Each number is 128 + 32 x the weight over its row's rms, rounded and kept within 0 to 255. Layers, rows and columns count from 0. Numbers have three digits each. The size before them is the row's rms in percent of the matrix's.

# layer 4 attention query, 384x384, rms 0.0456, rows 0-127, columns 288-319
141:077120151197178151198094060149162152117147084167165184165160107129155123137087105150156139126111
084:132108189168138129154090124140168119149148093160133131167190104124150185174084106134126117099078
076:171126137140151137157115142158145124085139097205116146157162130069132103169143132160123121091098
081:164135121173106126141124093169052134108122177113073105123083174162142102139117167164116095115176
093:084213158113204094132167151059203102103133096156133161120120155087161163167054154112103132115061
083:131114116151146144117091127117173148130158103168168120119115072088103103136138105181103099114109
094:185103130172158157115058118125154100088118123147154192138179160074108101123102106128111089109121
103:130121130115148130109087137096163126139114080135148087195130130086178119132116156113152128131106
101:133165083132072095138091146131094148191132143135159102126127182109114129152111133121151131146096
086:130087130105148144121126183141138079105097166069102077117110157151124129107165134151107105191131
090:129113116048090064101202122084115098156102136077120118092082123118154059092146167108092122120166
084:118109150154178216150130074142116109089134080169156100201195123145121162159168100132110113095129
094:146195102155126089074110142101150130103143102119159123151136058071151139156096169134162129146166
088:188080139091200155138104133185105139154132101177146105105163076142125188146106068064169188099129
108:143084143098113154088121113100101106116111148091156108064110102161123074125140141190086115087108
105:169090153143142115100129118101173083148138139140112141136109166146135128093094141066198074176061
107:085116095107138087107094184118126133162131131138128101158168115125130092099125095100144108155143
107:120075120102115138098108148143173148124134138152158172172115141109069169144146144100130086117208
109:150126081125093184115146084197165162070105157091122199109122191155119144116117172129142110164105
103:159143140126187085074118164087109165132141116165118125049153131114082126099138063095154137158157
102:124126129124149080152155126156181092082153143079146126134120129122089072095094141126080118141111
103:132185157170145139108154150098121154124180100123118138073166141077120122087117208188152158148065
101:142065134172182147135125127140081120149163140155126127161122156150144129091188116143179115057077
101:152165139141113113099127161087118103125087101096130166174096089108130173129096159057130093145128
102:128098115129090113140115161165108158107148155082103110186150083102111105133112171064087059108166
099:099101145124186146091124176146154133143111120106158132092141013139145132137101131103195135126151
110:125159138160159121195120130090150150102164100141111068126151111160128174134088147068135132118045
113:133128140090163105105081161122115197158062115144143097128130079148065156170120127109157114116146
102:124078100111131135140112115114140166125121114151123156133090153066117117174112148164123171179161
105:104088152136109095154207143184094153120113187027160163173152062085124106155160146152126164134062
106:124110105156211175131109158108152109106095165198126138205122089107184157057133103138117163112139
109:162146105161129082052163184030060118114111104154168210121185185117087145116146124150074120097166
096:147123082096092116110098153178172185145157158178094143125122102102101150108171161195094116094095
077:129097142135112125090117109087115084125188116155146168173100118111130171118189104191130155100141
069:104143096172079101127099121116118122167103113113136131168201198130086160097136092156150130124109
074:138126047149124143163125168106169132164124165116140107146205114160152150083137197141141138028088
072:145142153145225116084092141125159099120202092060142109144106096075119101166133101211108152146135
078:117171118130145155117065153158164159142071129142097100157133092156080116175192107153116142120153
099:137060130095146149155108114137113151107110092114150117153150142106099115134167172139119145100154
099:121110122062170146148118161172103127101152142134087154163114100109130181040116135188147122112146
090:147092086158132094150126122116092198147119145157153140118079145102189067120178124112105094068158
074:081158114130170162149186147115127096126141164154128141073053101102151171130151143173112073133109
065:094102130102103125116184172109128169119084178116154158099069105124171210127117114110137102171125
067:153095124107127145084080144163141177193107085139140138181168180149114154173171114171111154114196
080:138158115155151131158102163119126101082133155120102101146098076145159120120138087147109164170132
087:126154062124079081109175149139175138155131124150159163172090170115162060140120066122161117173116
095:126174101153135123155142129106156142128152158063130120125093081205141138127121097187130069127092
094:128114189141119147108114153178110109073145160121174174131162158158126154083136162139141177157100
099:105123175163070178159083059114170113154108169132110084174083142121092070146099054109139141157161
095:124080108112115108094119123110079112120144149195161118079131147151092151083116134118097139173162
098:117103129148087192097143150095102095107150125145184165146083128144099145107135082102114104118132
094:093199126119097080143136151191122106118072113137079147166148139166095094133135161134139119115127
098:090109173136103177140138122138132129178186130126161116113151122127129104152135155123159140080121
090:142138126132127120155122118174175146114076149135181122067119155080109160091159117109152203108130
096:104061118103086108138148161128074123110127142114103102118142162136174132113150104136146145090157
101:103143084140101144132014176080083124078151152131131212131123159155080136093130143094070111153127
097:128112115144175132145133105151104131143114151110118113118172147109123158160110163154168050117186
098:130118164122130144144163148137137113116118093175110103117119120172187135144096123149124102083112
093:089097129127109162107151143131123141136097055135072164164174130147158103043131078184163184177099
091:172150093142111136070127148155171118141055075159118122103125107130119098083110169143118129090116
096:156197084190180134124081131155165138119139102117147165134147072127154107122134134147112145152098
088:141134161136113128120162145138147074156119167123171088120133100125152167118120162126142102082101
095:068153110161164155138076135103151138117176122103136123129132111130189143121079144180122141103104
095:128153059118119157108126081169106141102160173118143117119122137185114149128137136044107154117155
076:077133099175171121154141094142110084128104109133104118180129103108156070102091114141110153150164
084:078124099202163146090121148149138098076105163169146111190121114150112091097081115080149163145143
093:155144110143158142093126140155136128142145176174132096118150203106106098069140103082182138154128
096:140121075089153099174134137112135140151130126120106145114170125150098180156105132138115139090104
091:108112148130123158075138145090103119161080154150095121126118114101152041130158152129146150155083
084:185151122123198168116137106106134122120098099100062182184168102131092146091146069125122101125086
095:171142165129110173174085140119107123161127160120167132141210050094112098149137091109118178118146
092:109109140146157110150177066139130120107168123147058111149104124104183072084166149106129133126078
082:082075137127164152172150057133102111161154098149111164192084121127138114100184089117169094099177
083:112123122078138086157139044149141078102106125133075158147114053155148121129167140149135119107123
086:102045095080142115133132115191126171082125157108097188145127132154120164143159127092143146084071
096:145148151161100118094090120060153102109117162162098107146107094115109086168119106130081062121118
093:144150123140140169151169120125147137130160122136139165120116107113103148083142101089136127152163
089:117171147121200132073114125155145148138122142187174061241086118124124103138119180146136150194147
099:103138120163153130137126180170138169129134120179074110135138105189098082131094158156087116103128
100:115165108105185182070151175106140159169091111101154144109162164115139080141132139147119123135126
094:141147104152144145156121151099158154089157063111176098121149128139167065140104112099104063183117
097:143163122122175155118107122133135131146130182168117154122109174160104149157148120085087169192109
098:086115083137086103175140130089124158098077186150167107041113138152160113078155118146155150145110
100:116099121145143166136179132144157100133107116178141106071112112099101116150171091104066097112131
098:117180126139104104132103115124140103113126108129083146156066205129172142139151093127071168145085
094:149181153162151097115124153119181085178123118162104227041122145045143144125093135164120195159149
095:148080165127138138140134087090114144140112136143155134106112123145125148160109119116198146095134
108:132173128097104065167089117120116123145099185043175097136118106092156121116152183083142065128041
116:128113115143078122126152110110192138098126102124143041145103108133113119126139155127137044123174
099:142076174161164129107175144168121208099161143137126099092175038068107129151124159099198117128173
102:096119087141141164118119122163140092184142162056134040152105131126159149108111089124161086104098
101:103130085128128175103173116153104160175078119119105097086112084122108109123174108166143167163066
105:078088167162116190197065158169117064151160145068098120109135135110142099124116061150134119080115
103:117166168116143094190181089142113156140168121129134108200173127082090146123165127176187090168069
096:106127141120162139096056129108125111133107101156140168155085067127127124123128122083183141096143
095:167157079095196113106119103171106081132105113109158195130101099120132098125127157094106074121106
103:114090145188150113135189115115126151104133133087131159144190110083109154085069161061143157120178
106:141109116155163163115154136122172143106156158142148117115201110083120126087100097094162255101099
090:181136104160121119106163164142096102138180104162152113113168107114205145077138092126184146110162
090:092135078140134172179123077105119105164161127125097109107128134144163166094117156145091124100165
092:150075172116133119082122117157145106109114140184165120098088100131173141149158087129123150183149
086:125105092160166138121111088152150141156115115166093119129157145091139099108146129138131144084135
099:109129084127128132133121093182116182114133131106101064141120090101115167126144097141174181109168
102:168058135154123123122048124149159032093190169166133105120125122119097136081139129099159161080088
092:135134059138053119103130105138110165117122086104105159109081160116119086141126172135130089106156
118:087085157101127102151132057131035086126101148069061133121073098154171119104192133112084104106065
107:088070095157087117153153116172099133091074120170111097127099153141103100081098173091117111105131
103:137145140141123087119130139062119089081113090164133097164130107099122148144118069181141100052126
103:090156153147168142138127088138152143171186164109118121136150160110144201114095189094100145204099
104:156138201087161112152155134096173146110141115155149218174135077109138152148073141128134131114128
101:119103059117103137137105160165130145093094176091104139088119116135129089113126112137082128088107
097:112152148126079176184172115148098143134045084092113147162195145095105061158090096120146082133167
106:206121141122160196110134088121099125164215142087159162103152112133193111145103089113157138193098
109:147132095134016103161108106120094196130120121144204149072073105072081135103099058103083085167141
102:128144109159134113129116124126202140158110139076123103142161114091087110129135131134102125173170
101:104102126142185129149183080138146092151126078180166111059103141117144096130137133163145104159159
105:129118144168155137135055112150148079143156113138103119165067115124106135147111138130070058123143
097:128132130097112150135071187140115125129133152065123191130103116125184110148081182141144138111131
106:103123146083065165125141144107195111134149133152123036131124111121121140083110178160142187120126
097:175143127129179127090137077165180151109168119147118131125095128120081114150107107110093104121076
096:119132106131108154127117082112128110117139122113171130143160112088065145151160174093131099147160
103:126106102084180131148173092198111122097187179141114120144168145068117179098147159126195128145155
100:082121075149161108157177179188161109105142077114158142126063097087177143111190136120145129103143
100:106106111123126153103052151091103102094117109088078149143185091138160168097121184159057099147127
103:166118170177121120100095127167134125152186141077114167164170149135174096146097063105120132056146
101:161108147137132134128207124113127194091170132169157145096111113118158185124120123120100141145104
104:041119128096072116095128100135168066160094112135127109129116106065124177143141123122158100137171
098:103165149124115130124088158092103124077175119133106155109096103145124129107126114146198112090166
# layer 4 attention key, 96x384, rms 0.048, rows 0-31, columns 288-319
065:139136083136121099140133078104149096151122126119152116119030114163116119095111047107105157174135
085:120090113114137135205127105187139129110101097183192102128134126155118132130109101113129151112110
085:146070125116123160155139155086158182127091140138098147132117117165156137097158064149123086051144
087:162092171031120109152142121108112091124134082183140147120145171119076147100139136133180108111158
093:173155139132118129128182127108070110100134088126059132218158130110141124118128106132200133144083
106:129153091129174181119189100136174129120079087172122173170133166090167149102114120081151180206161
103:109187093143125118090130147080121110146194167102167106061129130159141131132148152188085068129139
094:090201190118159154115125139157103151108140149083159084176120118140103117119148185116124129118103
075:127080114158130138140198131101169087085106118196142137143139084098075157196116087178119117133124
077:112151122124131108142121199106151130190148137167121090095150133129103125134117107179126065110133
087:204175170126150087122115147157158154095158154143188078107150146123100135110103108126130117143157
091:144101086109158166102173095120159148111118154096091231134129101141075103130084081159127222150109
091:185075174109183146132126054122173100123166177119116095130126080102104139179158095104099126124117
087:114070131152090083149150125147127122155122142129135106124108168139110105097156177119142112125166
088:134120095148078191157175121113110095125162185121130140185096114159098151121154123151125150098106
088:130077136166155154171114112117142093081174167155128118100148088187145123147089149149119083180159
086:117147137143059096114162107151103085147095149121155119129061150141108153117150172089074107150117
088:088164132163162142129131151103109125096079100170064100159101071147100147064133112143180144168101
085:188184205105140097129101129130140070117112096105119116161109154124194200143070130112139117168088
092:107152126108125154125141132164140127123137109127152099165123166138175039173102155117121129134166
089:128212198170153158113216088086131151139091098180184110126158182155165143122085132095187158096144
090:153171095116102174116127113132110153126121146113120061202157160113121130090138150127123179125140
088:119098120130150145144136090161098179099105104157070076082149139138140122168147055094164157115105
086:107093134150133120112161113074121177133165110149121137183124155144138130163148110111115111141127
092:160078122126175103119152117101155152073090031126103184092115125122093093146150052203083166146171
089:081086136155154128218136075106144070104118143109151171192109133166179104124144145164150175128128
095:154125198096104090048112197156119108133166085099111164138141148137071135112121116181101135144101
087:160156120128124179143148059164168140133066101106121132142112074144147071075101159094159102126125
089:133179135119102174069073115068107113102146146152072143149113114126116155097132218118138119138128
092:067159177081090103137127116167118101107080144161078137083108140164083099088110167112157126125116
091:145124062152106127120097096095127162139174094154154177080139100136137039136072119110075195151183
089:128174115141154191146175147137187175110097116087134144154149151115144153143092170109127132091146
# layer 4 attention value, 96x384, rms 0.0467, rows 0-6, columns 288-319
107:128120158114135133130133094134148210086124135130132143111121151089177180159169093132182128063149
101:157095108125088059154133177138128123165211112099097152168088166142097147120184145086161146183091
100:138072087126136184135082106140119193102134065168124127147103180135118155095183126129119175127131
118:122163150106140151151157107142112107145117130090131112177142112099114136181104160138130157171100
097:115084137146146061146078099142160162092104152119148152169153133131180102201168127103125144193093
109:132058143137154110156169148137110084143128077132075117112164132129087100173081126113129132144069
105:152106112169093071142114157152120062089120150181111089194173181138131114101040109136108110114114
# layer 4 attention output (transposed), 384x384, rms 0.0838, rows 0-6,32-37,64-69,96-101, columns 288-319
110:120183147146127108144122131138114152147129137160134100109076116086100135137103141147128102198123
117:124154148165104164206100144140133139088110134125169103142175119159204121123126088154107131079115
109:141118088146096130125094118154087080124064161079143140166120124104133109099128099072128076136112
099:136130163102143136109124102089150104116136125178120100086136155144143124017109088124130103142123
108:151136106113117173105168132112125119128110080064166119176127082098152102161160130158110137162126
115:160096121100100085131153110171159083164140111095104117131108124164142159117149106217152166143130
103:125135088068103122117139148117075149175123171168144155166133092133161098098098104078139109118050
099:175096151091113158150088155129133090084090112100128169082190124239051124145154152175110161087115
095:163102080094192139093149137157099100102166154103080092100110090074097091110077136163108141128163
104:109140128077095116117134134035136042176099115116153135146079103164096125172152145124131100193191
088:148141143147116076151102140114080120144192154138115143118076124082128108097131120150148125111095
095:219168077104138172120163153142097117154144124180131086069193146157119145109087168169161178095084
095:142162109149108130128094157083186071115114190072139161139131142076110195127139116115100105127081
097:112143110195155061131150148088060125164135110082120138143148109117151141113141123128076117126149
095:130094140162139165087181126142135096120113114124158173156146094120130144134122122130163159162107
101:144132145139133129155152142130146151100155158154155126150069122094177073163113143194084167106105
104:158113073132089177138124201115134184131135104091145183097147108159117084154160105160083110168138
107:171143154139138134151101174137134130133161104145087169144101090103099166107042121112144105102143
098:151120183095151157119178089108075148114125119193138132138111121182107091130166119100190157104162
107:116097125141120056133180087112135117124114174128117091129166131070179140125168094086160136163161
103:141129106114078101100153087126111148179053116100154159152156164150166111159135138079111132123193
102:144120186137118125134110108153099162113170141123142163142131086133143146119136073144164144120144
116:134111091066187091056126094090162160109135123123109140112149108141121151141155147101123119107093
101:163135187164127085121129130110141134082107143118169145163185160148117135096142202089130095168142
103:146103128148124150129155160145113161126133127150140103131176121088135154093070134120134114165139